config = dict(
    norm_eps=1e-06,
    positions='rope',
    rope_fraction=0.25,
    qk_norm=False,
    parallel_block=False,
    weight_decay=0.0,
    doc_mask=False,
    dataset='wikipedia_en',
)
Each number is 128 + 24 x the weight over its row's rms, rounded and kept within 0 to 255. Layers, rows and columns count from 0. Numbers have three digits each. The size before them is the row's rms in percent of the matrix's.

# layer 3 attention query, 192x192, rms 0.0452, rows 0-144, columns 0-95
083:147087095139087127126154150109133128113095134113154081094134109102123109127144123095077145131148114129093158139145165118064152120123123125146133180124120129094124150141109107078167153139118164124140108132139144118140157103129155104105139134133127143153143127123118136161145127143101153136
072:097092106149106072089105124119107160124116130150167091120117113095115132155105115114122116152113100103143125105145161139114152130157176137139126154130151120110102130116076124098157113119151140111115143105154143106129170078109108164165114108160128084106139111079100135155141139149110125106
090:121126111158106119125123108131111116109119152115187122138140111121105153133131136102114128139096131136137159151154139129115142151166137123094124133147147094129144117121146122143165130137122132126129144160157156095150157096078110150151108131102148097140135138127074148173145139112120073155
110:157155147087132104147133158073099152154087117131161197127155114126099079121124147123119121129138155119161133115127084174114152130097161102103080123104092134143117139129088133126088152080142110137076120125108164085136162090082151134113120097130115125091142148095135141141136104080143111148
107:132113180143110151180076111139127155185093123152115135083145150127083135129098152124152136095146104143089093149117163080108147163132085095130114135109115081163131131140119142069134072136087202122119135176147122118146138101121124091146157141146125102084116142117118142161096156106128142113
131:128141173092169167105123138152134124134193125178099165133148112117102112130115138147157134115127153122139130139122088137151097107097111155093104097139090115149089102139159121136116109108100160134132134139087110138145099147117122140108146137147094190117126091154169158080142124097186120131
129:144118144115145158140118155125166102099157128157092155151156148162126132142177151141115152105117148139098126151135119118142111099094084108100138125154101155189138126118154107142140109125147147152150170099109114152094139131112118145116132157101114176118111129169138138094147161143174106151
102:095131138166150150094103112122158152104094113125167106114080106102155129129143175136131157134141121111146110177100179171151126140127135146137135105099136110148174160131153101167119147084135168091072113146142118102149149133137119083169130115112155145174145168158168123136155162148164122120
104:101102143123148121097106066142119148134181138112142142121195154144127108089118133148152153131118140104154108122120094134135133143111134127160117158096153107145105140166151102138137150128108071121163109155177108145110097158142102132142140084162091133160159145144155136097150166111149111105
103:178114118100145133120142139103089137134116160137147146182156157112131118128124115137071142115150092104124134106108091160138110142131105134167118131145096144119117151136115123145110143149088121094123154131100143123161132134105164111119158137071152139156136115156149160112101138114130142105
111:155109122090095108086114134114155146147118106173132100153084117097105164120118160133106081143105096124088148130138124106116168140128162111134135118137116133138120136125086109180120096099149116120140162127134105092120154099119109149094080137124106118121098141154126131103141125162150162110
105:132114149105088117155102186135074099092127123116143109133092127123168131097135107144121106128112115168154169109138123127137100085151130136084140167129167120102153157112116093119171163139165181074108165133128122122108116095116132079132120127090150147114128117103119142134140124110135139134
109:155140096100133141076160135130101117124118123141123168161127153117146136136118120127094113159158115150123078142105159129097152116108142099105141145129118135174137154125196143175132117128121146112191148140137118122143156130162087162176150129125131133104188165096170115156144145122123109134
102:150170127138132079113105144110100130121135130109137132187161128149121111119101140122117090161105178121135153154149138096159119137159150143108120149180135128123085128116154128164137108129097140148100158110098154117121102129150112136132155186117141105116111128143165157121103160150120138108
103:137157123155096135112176152140147111112132108133162111112131117129161140132126107112182139118122139140100092152114171149134126090107156110125165166138161162111120111118103118135160122127097054133126148117102168114124081128108135090178084115111170150136149149104143086110133136153123105129
107:151138116122097116113138138167128165119169114137088133156124143129152097136161126126139132179127134156128145139150134192125165146106094158093112161121164120108151141139107092144134147149148152113109071111116096111106110134132162143132150092105136155099089134121124192096116133099153135108
109:113092123157120108112155133135112105113088094136110157152111146129115120112129115144153098144128101106133122120090128124105126132132127101099145104140149132093121084124095089137161152123164141143108120114166143144162108118118078047104116139143064117123124131105109136117131100159145098115
109:140150105108139110132138129116113109115134149099151178118112107154174124096090106151097126162109138075151101162174117197169142130128110154141139096139128176141160131162153142126130137077079152124160129129094088156145180120143159135085116174125127140146111144138137105108102056115148125110
103:142178152119153088118123145114153154144145086131140140148141138155099134125145147138131115142124124115159114164086119157129176130148139139137127146124162120132126129130093146094160098108110159145149124156152162098139140158127109136100134116126143128123146114149078106157167132113103087133
104:173124159106090121120090153145110106086122128152117152137122125074114144099059115106128122139098127118095133140131138111106125165139096146140133116106118137112128148111160092115089172138129140121165152116133142109128113117135090140152087123122129136122148136152118153137128177114128079079
101:142129147124141133126125089164153125123090141106152125167109105126108189114120130135142133163154164126117109119119142165105188102109114106144123137143065145166124122131169120128116130107128149097122104172165129172121131091129158073094101092125134073123104096154147149066127128112136066117
103:149117093142150139168122099127123130162104102130162148097181132116117152110144080077111107107098147127093092136112174097114099125113115138103118147132191114122209056136082115093118134159129138121101106109115127135143095138162093144141158123111113153115172125128122132118108101129127125083
111:093102128092145115151126138112126157152137102096107126113162110125139098120159126154135115158157118121122107114127114139098153153108129143155159113114153162151118146116106130176134127159075164126104118168163126143121087101172130138178160120149117101159108138079184068141136137123122109150
111:134106139098140141137140101162143144120159128105113082138110143106142090101096107099105177127133171110109133142089138110172141114109162139124135087130086109074118136112155145106110140121133092124138130113115122154130136126169165154146112143126100138154134125144174115120125148142125116146
105:121158140168126095144093112150087125160113123103099134116127117155133173152128126124100110145092128113137124122121163123124154111093108073131111085120151139135131108121139110174152119151112116123142116116164109150125150128145098127123132146150126121139111159128135140116134118175125147130
108:145105151131151096172133075138115111154130110141140152142144207123120136118108142154105113132095119154104129097150148086127154125129100167155147075124145163113138138120115089104143106138150116111125124124140134126142175130131136119159149147107107124100142119089140136106105153097116158163
107:111061137098104133101091131130103146122119095173132175133127139100150117080105133119141093124133102139170100153127114118093146083144152150201136098108142168126097146137116117112132129147129105152099135116120145096063113164105078136145171081126107120128114116177135134109115119115123096130
105:108161112136157149145170141092112127156128097134075140130146134115154138164110146133126107112120128111165117134132132153130103119103128144133066142121092109123150116110106103152135136170121109088110097100093120092072164105135142128126128153161122113128113092162160123128125064112105136158
103:141122127119148121098086152145149127125130154111122138148114122153115144164157113131150138113146095146102142149174130122111161080114143169158155122135186133152122146149153091073152171116134123156164105111141133138172152137139139110128169082198136125088152144141145121138114105116097123154
106:130141093106129129119131089139182135106121132124160116163152124155153098095127091149169169148125116138136100103117153140100141114133139123079150109102152130119144124127132139119132112123125098150129137117162100114110122178122100125135160098117133135136138131122115136150130124131157149150
102:150150130134111147148111111140099127124129136120154129178112143123119114113152133123128161095121101115126158140085134116132116143112120161132148151104142088163100128099148180136109115137209135090156107142098101177133147150103093127151132138122149130142116180100133121130146118130120125161
101:101119109096118104119147152113114104108096160157127145118121136094154132114068131097101092143166129099138151157106136110179103139130133151091150111097082119112093121110130141132094130103151130144144147165145155128103125128128110111122109113143127152186132116152109086145097125102173140140
083:142133141091150128108166097132074100114110115144106098146100113128135106102117101137143109161129157168168086149137133136117121065148122142124108121140110101114120167189137152161101151137106107122088103138088120112129109169163078151116117073114186143145137092116138110121121123131144110111
136:134122100145105082115123115126121150155135162116138120120151146127154111138108139100123122152136146125098140103152133084147116112144157166112146115124172119122133116054061099137161093148134137149163150161163134105102185109080116107168131148168130116121150112100139141154143139128091128180
149:131117087146113108122127096135103107157109167077145102125138154136163109126111124081152132155154120121113159098118137116145098153133136195100132104126188125114134133097084100149124105148111140127143149155176117085126164119101165127161145122167162140119140119097142109172129081115072141176
092:122104174157106120111121052105124121178133146150134145113117099134124144098133126145105108127139109107113122147165154084108132100133164130120134105116168126137079145120104158144158129122102097127120117160102184093112126136090110123144081125108151084145113126096116124142168128113103171130
075:166144170095101078098111152100116140140131118135131180148127092122137125137110141102115122108143176112141077138096145134138103096142095158107102128129135098119159160101140094115143117128108118119119181154115130141091145121127173160144125128131130093118148125131136126133160107105132103137
101:109109186114141147136118130137149127087126094176109167104131095120098107129128148147124117109108127114130106149133105137087155118135092107113137141103072113127116148161172136097120151098122169119146152152103110156120122113146093124078120120115080148116108133143122141090123128166171099105
074:144128113124091118117104168097138160157126097148095139132119150142135174144142138124116121116123123135100131098134117087112129093128136094137128140085119135139160116090093125136128104100118104166139146106138150131124144123113121132135086140118098077139121143125097138132129182146127106109
078:140157167135137174108137080115182143150117141143130144134161118101162123139143138110092141113110120129101142151134115151118140160134091099169125152154151095104165100146161125110098114110109119141142093089159160114101114146167156128120169151126099094104134178144132148161113135109119132128
087:097119114116179140171123103100208123121134134103101134097115098136158085112144115116152133126114144127133137180118143147144084103115127113148141106104145107105130109093113136086135121138131135122093108125137124144101117130134169123133112071143144112140126137092167070122164090157139160149
098:134131181152093148146129174147175128133141104163098151146132126122126111132107125157122140127153083115137147135130141145111168108161098100171129117112111137122149130116163113078106123170077098155135125127141138178137105100120129107093125101157113089106104169133138118150121101152121063145
085:097153144101118090158101152119186115116099149094139130120129124102134081096122160132092118134111114140116103165131157124108127136108145153154092115127125121090130143074098126126150122127106138092141136139118110169115143100153153132139152128130141144127141108114166102116127111099144120124
087:091145125100124108147134141116118124133147153134081124105108151128098152102090118141158110131151129136158093088137127093098110095163140152155115106124099104163139123120130103131136139102101113108115150131168142064168163096149110110098108160106114122119112111142105104142113124129156132105
091:099148160140133146105109083118102111131110152130096133154133083100147140110151122119170094107098097159137122113107162154140165110085139156125106151114109120156151107135183110131144125129147118150088118105109104167147118141141110116138124129140167099111093146146138140107158099103160107106
089:120112125129112118133156121145138113118136125163117114129165132147123066122116153123103122139138083100149092127125144107124117108117114162109132124147169118142096117139088090122120051132132198091125177119099132125106181149139143125120147116114135094124167118131139167125112148128142159140
088:114116149132142138120146168121132119163203150138164109138116121162126089128119136168155125075122131138144125122140136115157143114108091107140140177112144122135106124136125127108107103136118145142161086110141121139141114158106130092126119113152101159109158146188128096151113171103146164154
081:121147081102126114123152100120085099157164136134121128112139127128103154092137081171148146187104149142106106144200111154120085134109146118127122132127103125116104127107113125142104115178121119183141105143082114123138099135147139127094155089147166150160143112160126078156119152132117131140
085:102092107141155118116102144118122150157155142102121096131142176142127171109109145116121144139152141146131098120146094144112126142136126146167108175161136133104069162115133142079118148137168136111093116129127126142035148082144164124115128120132119090157126134147140102152152162101164136159
088:111083163128098144094101110127108129115163106155091143120121134080118188167082144116128133146142091101144132113133176160115131107142149102148104093118149117166101126090110113144150098149139120111141120111173096142113126113150106092105118117132131106125165122109122118134167165168110146158
098:139106133140136138154129086119144089127140133107123114131125134123151140163114176121126148126125096151156159122138132115107175119104149139112140155149101140138143139104140069101154120136070111082163110096128141140163149161100129120142105123128131137089151108128184126145085154122132140097
090:128158148111154156138130126153140164102140101145139105104135158106130116131087114132157160123110156130137096114096150174140129126135175145160111135161104140109146146108109143087139129132105144144137145149097126143089114129151118143138131137182150114150105132136127119111112138069169118128
090:123140107126134128163121135115146141148133133136155098139118155140111123100147138103108116141127123089113135115172116130155170106130142146137130110148132100139162140119055134199171129076101124167126118126157074107155137093129137101104162125142150104156110127153109083144122138146096112139
092:170124138133105148129119115113104124134124121120120096123124100105105120125151179115160101107115106134085174115139116146136147121154078115123098153088103117131151150146109107118156108097106129142109133159142140105111132150094169144083107159132140138107115141134095125137103122122099126156
089:138137135103126099106156152118081102153158112119122142131152116140107083122116067152144098142114134089148081074121138107116109119146088121100117141135174151110127141093162131097118136169119124157155137103131096141150189153154113155143105147129124070100111140128143105124123151110107110123
088:145132181138102134156079096121102151133089129126090106172141146158122125137145141104134115121105119153121146106141140123145102128152127174146071110107108155129109133157118099162110135116146207134164126160159138111121151128122149143099098130093156145118083120120111165156118155158160151060
098:094170132140147119146140157132120131170145124140123168124103097108112166158131129118117141129141130145139133134082142148139087165130106104143116176160137121171130112150099104123105147127073116100131096113130133115193081157138170129133149104100105133151115121145153103128145084076108142072
085:160183101141155161164073100114146189112093102127107145140147122132126115132118142145149116087136156107133101118136136136127099140121146147158146132129125133071133109095094104107100100116114076133103131137091134137094124104118154121137146121077106150083128095159121115070170110127124143088
092:161118168111130133128129170150158083113135125109097096143112158101111137119119108095110102128149141136123172111109072120112100116109102130130117158136128138149146125105128099142134143066089128130180135117141120141120137143110106146123093164132134122157164109156088115121132135146122113149
088:174126136194132134125102138106148136187121120118131125153123084147131160190103135132106157132124082106120110127160118116121098120124135121121111152112117132116126124123141177076123117118109140173159119135145141076183108130112145108145156147137101145109102136117130108129153131128108134143
087:089136145129092091092132120104114116127159141148137115164092129122105087158128131106113117102045105193133095115146149101130120154166156153103158170104155126136096147091113113131118116160168092157173165129125143102150162121123124143110091167123136107145124084125103118118155138141166147155
090:100096153136126098093103099146157143168110118128118089113155147139125104116137183096095137084090152129122129140097163096134128089146099146127173124133149129133122138141119161091165139163075189128115161137126137135139170109121093102149142093110169148114110101120113110146122133173137131185
089:098106122140117188095124134116138136085122121195129116133089123098147137117124128137077131149135155150148134151120178086146148153142110119152068122088147139113145125103113140126096117146162120113144113125148106136085110123140130125107115120113094162066135152100139126156142116110127159116
092:138081087105162116157120146100156091171061110120124190134141111126155143126106144111139149093134123124064155101145176146109126127111104136125122147127153141148112128102124099127136118141094147121130108086150138119175100124078132103114135127127093103128152116098151093128135085136110128111
090:144110137100112126113104150120161120136111133116133149115085128134140112147127145139107137107123099136117189134144155112120144155114120096138144115132116145100139123113101087126166092126125174160112134126144142104146117098107108088134110122127090120117128119110150140155133107177127148187
096:137132130139121110119145119167123186076163131132164180126130132144094151113158087147123150139111185129145104138150106157148103150125146141091123105150136118146149139121153138159124150132170062108113095132073110138129112178184117167123177145143147150145129144166125143094157156137179091096
172:145148145123113133115102135109115082179092118097153082131117134108138099101105132111156113096137109106100135141090148128125130139119122140141140143103151142102125120139121134150108150146081150125174140165161122102144079131102156038141071123138086119148120134115135125160112118092073152150
102:148118139126104147130095107104168134115117099091085136179146135139094142104137182094124065152110096171089104130116122137126102127137093113124128138136116095117163115154146136149097136160145157156149138127098109093156144113112103062146137139113116123151111146147085132124121144128106072093
089:091135108087106144101100126137112164094147126145110163116133116137125128116160171138122071106137125123117166123116155103107124152092156153139170097165129153138167157140114124179100117159147176112075149115113131126163094096160151149165187100121103087121141110128147195140122124120160137089
108:130140093097132126145138124093124078140098119123165092138116112097156093134116131123131124141110115106118119121119142108128173148130101119136167131101141143109151149135103127128134116130101155153162113147185100107131072132096142070134084113158100114161175175083133113121130121133080128147
094:086141139112134099122109115160124174110123104141158159101128134067112173133155156138085089111106128149163153131127090132138119140130102147122154140140141111156155130127127143155128118111153117120084136121136131154122143115150081173114153143153101148078123142130111160102167095122129104133
101:110136077113132132133133165137178111126069121178133155138140135107143148159161160130129101115133093135093105106145151085082169159115133104168156113118147095152110138114103113146131141135121133108125140106114126134128132085134115183093159073126143112138139138114141166164150104147080110118
104:109144127116115099130109078100106177138099127144148097128086160128077128099115118136136112125176108110108092132122120111092151143099155085141123127150169170126125166156099122103097111119087157138091108147105135116109127123097134108135122148110106109151156117163099124149138153106139139079
097:079127122152170159134091096118093160118138148143148173098101092132125117101138127118131134112161160105152123155092100136142089143098164150154091062106109125145069135127167132170126145130135144130103078102113102155179176127149125132138203074155092148174113110137115134146099144127133133152
108:107074091126145113102143087175103130089126149091108126122105146107140148131120144096157147126138181134132141117124138147130081116103138173112088121146152124121105145086120137144107105150160125088133132158075110137125148120107147172130146089143124176159112092121146115117180119131166124155
110:129129097125152116123112140097152154150125131123136186120152141142157131117130128145110144121108130113102138121124135130148083133147103147064132141117128106109121110118090135133142084118149138146087144116107081119130146153145106137111167142129131170112127142073156152128086182146138185098
107:141080152140100156133118107123123148135097114112098161127114169128117114160150112105149116122104141127144105172122110129129122137119170129070091092100150138120111168123118100126127131143155159132121161118135106128082081158159116113140072056154107112098152147160129158117162124141110139119
103:141117107114119125112137126118179123114120107132088144099158119151169137081123106161096107107147115112111108137145139092114173123138133151106210136141105101110121140143123142211142119074125143129123156166140142131120128125121154127127136113074154087143123138106169106161150121200127116144
112:124122123145170130142115128105087137140163131169153133124116128178134121147139137121127134074102157123139148105114131150136211098137092113077109108140085112121180125106127139143144157119155115131126104124120073059140098159168096094098137125127161143110135163132100162140129127156101113139
116:163081097132082165132121158117108125120134111139098116137148102135123129119100138121160107130116084131090084144079136120091124132140109113098119122118148146154104166148144091091157144093111152132124173106170189097150130104085160104113096129111136108084086123121123112134116090147130119121
103:119117109066106163145130145128124102098164160148083176147156084134121162102119120131120134142123145164137128115120095072158091115139109157132102093125105122107146157143154097162126144129113125115161129119084146127161113125101172143109139104102135098138184107100134133124132134134079105099
107:119118118091134178138143148119147153106169137121106143122124133127137139082121119160111106166161137145100153116129116096129100122110112132102109166132124102141096131141143152132120134124147187093117058123132131124101110167135108108137119098109129149103159140115124105142099145139162127161
101:091073118129105120087118120110142151119100085124155132111121157118103115120095148123104130115159134121095140151093118093124175076105087124126144144143135146153101159148110159124123135141143162131161142146148125165080062119096116136125126068117148130161120139119107115126114116091128166114
099:105114110142153129116107111142092163096141137113125171135152150112145161147116112131114153125152135112183111174154130144100136134125144133135138087101129106106103136149169135118133185117134102136126132140125117136122115114202119119144179152188147125121156167140155168103097166115185106106
105:156106177143076134136085144125123143114119143145080168123131108114118090128117163099101137136132084149093190121140119124117155105115087113133135138109155112109159129139147137103156125143128174117106135114145159147126149102138135081125161146133080108122159128093149159102128154086101136160
110:100143113108149125128109136140121102132132120131113143149149141107156135143109121111085117123130091127172129115116142082160071159138105109120092101141159120092133123112134169144166139148121105118097082107116134146161135199157056102147151150115144183131098071138102119141146103148162141125
097:102133104105166112168153122136119134127122154121140123153150138123155073155164105108152128125142124116104149134143128128120108147179102161099161112139174115169173100068148126095140154131125098112127141163128164161133133132120090146143133166151107139106118125118080118154119125153136101131
097:163118090112093115100153137116120155147142124120113121109122125086130119115137173112133167094151089130146139153112092123107096090163096166152143137140072121122156131122136154130157150139152136124116148150157153120100184135153131140100127091099141116118091139103145123112149088132108165086
107:104108174137128152111154134170136122127126158169111126137108149101122081138144155116097149146124113145118113128093131075160125135139139111148094107103088108122137133191116146132082130125121148152132115100157103126159113106126195137131129117135150116170132170130152117146112185100145105150
106:145158139118126144109089098115150110119142108135129102097104182122160126132119132133160121123149152079095105132131104134151129159103122123144126101116135122107143171161144128158126121143109126166155090152131151137118083115094132107154115133137089129143143132148176134098085148115127130176
106:121106158145156159094129114140133158105156095139150116098112131104170111100068081099140128091105116174110141120157139117151151109131125132151098144143146148110125109129136139069121169114144140136134138136123094123094135164137173115091084123123146131086115132150106114090140112124093121115
103:098158118097145164148156120142103129133134134123124143120147119113125083144126147144132092154165146121136094135075142136093142125116111149158141151156175079108145120087114142104136116116081182119114124102068116165061109125141145129135132096118132176090094159098151132133108139149144100112
107:149116124154118129091109136111078198133135160126072125119133115104156119138097151091127110157104121162117116113136124094140120108140105166132096139097186151163061163115148142124124157113174106108115162142113107146095155121123144146134146144118158165110126140151160158125144142110165107133
101:141107122138136150134120146112158174157185096134118110126104139137107127134162156142094077125098145106124102139118142134117136114103159117148137142121116140165103126122094174092150117124087157127134145121118128107117107133143150145150139125137103148103127112144118128139157163160180126127
099:097149154082125144102111149079135102158171108065146162126151106121142165135149118122108130137158099114112099136165134168141127101096112098113144132102159134132125150146164186113103118108134128107129153108103166131105148141136146125150154092117149145162146151125124137144098076132120129129
107:130097167131141081116107120133142108155139130135097101090146157128173114084124151100127140096110184132084116127130136135146096104100071181127087105130150134116141123165108128073175129145113145104100123095115152111107069140115145125092133128123121096103105135117146139133174113100095155115
112:160173134154050168123083108151175158124154162136154113156101132130165148106168097111135099124129132140145136109151117146131128188128115107146157132143134112138101136133123114129144095159120125112123138149120105122064128090144158130147142106123143145101115116139130124201129137124110121152
108:184144112136044169123079100117157134147128159116171133137079130127136144116159087106096109124125153132142127109139113160128140200117128098161132159133141135108114119116149107157166116140120143116106123153109123102075166108115152127131108134111150128120135127116115138208120167144100124177
135:162150106153052150101089129128140149137144186111164131132078151136184143118149089103120106110149148142155145124144142133132146194130130123146137138143131133121114159131144105145151116150095135109131118159128103116077128109130161142155113134111158120125124113138149145203131151153104125157
091:123119134144137136113101110091169138159111131109097125129125114124116132091130128162140082112153140136109138112150134073160189109139113117096173102144135164137112095109129139129124163142100097149116108119121118122100138132127111133075163139124119110099102120177111166136089104068103146125
045:128119153098201124155149159126112095185127112169088132081145134183101109173089149142147130111097129109087099097113144124129106107104119118107120074106147142163108096128104165105126133105157155126145124096104143102168113116141108116124125144163123138131153116127089133083095104087131190119
059:085152142163175062109157140131104135125142108140122126121135108127128137149085117132157139107122115122148093126120143111136129080136139182083129093144126116150132157150074090119098109118111127095123153150138109125153092109152114131202187107150132115092099123149175138085150084091124114106
095:122085129101182141143135129132123107106080118133126120097147120129110087118129178139106134135138107147094146142104131130138112115149114106136112120091112139124144101127160164109128166086143146152135129101150144152159141146111089108071119140118122132162138119086108129071116116155130140101
097:155142120129133109139097117117156109099117135129111089124097153121142172132101109129166093096139118127130162137134178139159133134140108126113186116148168107140147157118117117121124158110108133149097089111142114144142100131110140119124103150124118116123105132139165158144172114171149123155
094:075125121122138092133105135126094108151122095154134104131115113094131156152121116121110109132162120147167120135122092095150101148104115139138132105173116102129095196132111126128090166098126136136114098153127128108149158111127160161137143082132106153096170117124119109131137156089096145096
095:115171137110097142151124127091119165112093113166161122112137105163104153150141131117083098102134122149120164114153156151108149121130090120126174132136115143107149126136134127128101171158071129126127086088083150125107140086111094141158129153099145121105118097177120118161152105122107164114
097:196116110128138153139133131145102127119126111116146104128176119122135122117102138082122169161118181143112117148128131137172144101145098112132082168132138119145119162172101121173090158110138140141133128126109124131155159089100096118141112144144126113104196164122153103115126157137157116142
088:078071155140119152129100086139132121142148167123136085131110133126110119083107123126117102130134101133108124102133076090088131101150159100136112120155164163111092128115175132130103119137161176115134127118083103151070160141143108121129133141120133091154126159147127071127141100138146133175
090:091099146114098122123157097134133145154133136145147126070159175100144158133139101145137147158060088140114149125134120132118143124149111099161108128146119168143134122120138123141155149100105087141103123187113141133115150113098108108094087155130126102097150130115126103113123119161132088130
091:120172120114110141120140081107178140120058128150103167097125131066153115166105125145149118105132143154114128137096106091135126134128160137091087119134089141131142124129149116145132095142145129154154115171134148129149146105112148163114161120126086150111118122089088133157150132091109078108
099:127094117139136131131122128116088158115121090126128117147174105091101159091079122104124091114112087157113096115104162110155123130151157155175132138124142126121134151112112129152127137126120139127095112153153149125107078167140120133123123084088151117120136126158125102144146150052103064119
093:119151154089115074190119156179137104153136150109112137129120135117129067130134124146115122106087060138186164153140165146136151132100140092145119154072096101081136139139160156126116114139143136164100121134111129133138104131116135153137129115092133106139175127126113176131119137120111143120
092:112104103125120137103142094106118144148146118138113151123160100122140090084093123088118137124130117105106140123144155150163077123147099121141111107109175155131100145125129120159132114110083149093125161116093122146118153129115133145120157105125104145165120106091091132164084108120147165128
094:130147167112182194137135167126183130141138121143125103101108111095166099147066146103104131107118111135146122137155098112129132108157118165141171092122130156121138149123140130126109139175139119110109107181123158088136139111115188137164115100125113146115122085141112135121155060134123130109
095:109162121103109111142148143120114141085153115123131112140093096122162162159137133102085161146135191119159145112151125128201139133094090119134159118151145151139126085129122134117184099113099125119136146119137136142120113118101171152146110118167118148138129093143127171145121138174139114147
092:130070087114124114073114124144124163149129126141130163151131185120124129110151130122115161139147142143120105136118130095139133123123111101135146178134124091142124145127108109114168111120108142115102134169141137090178127150124147157119117069092111097138159166134156129132196121114161161108
094:179110111164144117125108087100110123113183145138078113125123103129127154105098133149097110143107104155138141096151160101120102113115134138175082135144121129114145143099157127132091125119106144130171108121127081128108132135152145163092122181094135119098175113146105122102073112127086131129
085:120124117111125122113189123130124122134094117092140110160134125159110121068124113124124119089143161176119093127131146126130105116134106125144123107113166169093134139131161113146159142137146155121089145123136101141145111140109137128132134097148092166096096128141139114127178122151105126126
099:178130103108165064145107136103159091125133129107108108094151135142167118121139122130128129134083128130118102154095125147095123162130146116110128130112080137126144170141106135138176133132118132118088143144135091160089125125166104185115170102082119170100126150138152174131133134136100145106
094:139082160119155134145096120161117135136108115123116121128182085069181108118131099121131100129142159129140092156111146114132132138164083148070127114130090113100153117096106135072146129181152129160099095124147121131171193178127130152170136161152152116129125156135098109163124146144150117125
094:132143145153122082150120120124133144109104158184115128140127152066083153139107154147093132080124134160167150126143145132084150159109123149121078132118109127131111096158112151073124114158105109152139105117096103128174133102181145159154111080130116115155120137176135095121116126100107157146
100:122134095134154150135135132129157143093124131104119150131170150091130141105161163120138138148114131180132127104156137166122111146149124129133158166129142088123099159113120120083107142119127127144135147121150130143116128128147136118148115111163105144128067138118114150133116114122099126161
095:101102146134164120143101140112107099068158120103104133127161090089135136126117135141081153112145095089152156144120153124089158116159112136142125116127114117101148140144131100143125100130115125127125161115130134177124095131095082115135164109130179101144116160140139145086146108163172135103
091:165125145118099110155142168102113118112147138107154117124139128161167117126123156158156135146138092132148085134127086166143108142169099105134114192139118111083153120144147180111150093098092129117146123097086151119157159164120108166083119163174142103137104114147144132133093094107157145171
094:131136103158133109165156132121123142101108111117148151120133158089133147124128107139160097150094094111181107128102095116135130139111152095102130144108140154117122140126116156104127104145119155138084135128141136146124144075123132113120106172148147131140142119047133140153089120147161088151
087:142143115139113126150151088115123112129110116139142148136113123092164139110103129181087161144148148146099147122142106103126155140152097115178121107101114133125103143147071164096127146123110121094084141136138139160123144136105094114131173171131142152116123126143120123135169062132120127131
099:117140087144121114134126124114162126127129147122132087123112140154119136139078116118146128136122104119158102138162148159132100163100164110115108091100127125112113154131170142110128120174077116124163125126114117115171110145115145158110128115122126132122151144142122114144116119105095161112
091:131100153149133131091134126114157121082183129141155069134111101122138091118120077170115135140114126089140105090076110149082134110134119144176161148123136144138126132179131124107110123136141147125091146130146134143136156134110135142101160078137134171173094094150121104160143104101111138127
074:125121116125106142106131101102089128149128122104109070124102159143114093127113096147132160092115138119159110144161057141136149094148138135092109051141128135121107144119159105145128090150185104140063137149146152132131106121118106098095146110151096156114150140118201148161113103165125167141
076:151123165150138175148158146143156155088128133164133153098178117139118140097141124153120099100105152125154118103124104167119167100146173144132100092145127094113196142108132111129090109134204114151095108141144127146107129114176135157067137114177148159130120108124130145102094146107161111122
131:090126153112133096131142136105159111114134128144110168127130148117111151150128148159076143167141112155136156126131132114107131099140120088163102107137095109114132131117134148138176133091158149138130119102115138106121169122172107204111158165101147127139126119124104134123150152128180116125
099:068155100128096136109130133136137131159173163108106106118153153161105146132088098132145177147143168133132173141153093131161142143097147151137137089113120166135129133133168187104138128128150134133103112106132130121094129105116168157111159074130118128149100093127155090136133134141114114120
082:179123145153143167122113136137070130146140107147103108129120127094116108145097139128106102129143122134172067120101148076076101129101142133140128133139178165138101122134120158128105120115123142138168130098118094134124107125136183120160118124119100116099115119161109108126074133177094157121
091:082140153129134127139141099113124092164102140087109143167192115156177123126174129136155129152126116118083133123136143152119152106150136125157075119113102145125105171126121131107126115145118193131149141144128127155093124146106147134134114121094129132157097101093131124122137163125112123111
082:116121148130107073113109132115126086126139157119127154140112140133136127111182106113129134140117092113159114091087122113117108146133126143155141169147161142119117150136151150085157143157143116158127116091093107060099105189122137152152147118116176121106169144137077117106135147116146138137
098:130165126128151111139147133146170109107103140159111129061129151109107069124145131125121130105138168131131156133137088183138134133073130123127154144106131164141110071103086144137096112124099162146075101133124134120158116097119140145123152119136082108126157110150118119154129116110133127115
099:127150131134104156134145127119118126125122125138101136110169130120151157101078141132134132102127190137115110150073113138145148136140138132096108112131107135118117129081186157134112173172169128134161154138095088150133119135123143149133095064133151131090122123133125124114122131117140132142
106:145096131129126135123135127143201145119117117140133123097145115108139140146143148129119150153114133127162170120159112156115105126150131123118115142145109137126051112118112143114086130126159121129107154128097092098098195074112115147113165125123115109065138125127101151133126148171084146171
094:147154077128119151116162127118135164115131110115157149155094163148125149155129130125130166132148174134162130154145123130162151126145167083162125109178118123092119106145175124125101137141156146179108133089132132127098096110143135150126144107133097111125164123120141090108162121174133108116
105:110162111095110097152111153099134108169125111087097114149128164160115143136152167112096148172142119160124074123165147088162115121123111151100114152096148162132114102159156163137149133136144142144133116109144089159137144104093143118157084097106115076136074130133147071137125139130149082100
110:108149124187135135086127082107127096189098091139118123153159142118128140137143161117118129098134077119139084159082161123116115166122158115151138129097157155114142130101149149119099131123101109123127138108158090154132124115129104056137113098162144110139113123157098081100119114083108108146
091:160151128095129091162085137136109129126187115115139150164142123108113102089155124116125130143105167113121136143167123131190062150136154153157115135151168093147142122142128100135112153134146121161117102170101107111151127161105097132118144116132143110127147133120144121126168175100140094163
097:123136128125146134096099100115182086135129109110125125084134181095117098143130120098151152088131116139108134149186114107142141096129138170093130147064169123111137115111098132130153113133146132133107137108221116130128120126096097081160115139118103116142149145145120119119157135100139154152
100:143138108089097127123130093153144113119137161146164124163108110156113135109098140110138146120124137124145091128144111118136115089124103131071130122114156173115094126139190110115167109111142120104123138164135113123076149181140089118127072132121158139146117107155120124166132168125156101131
101:157165085132095165153088140134134140115120126164114126203129140122120174109138159118108074173138083085112124127115121134127085104089174138112147122139142108121149097101105156153139152097090148107139138103135085140097118122117095096156152092133121167101137113163141140096118135158130103131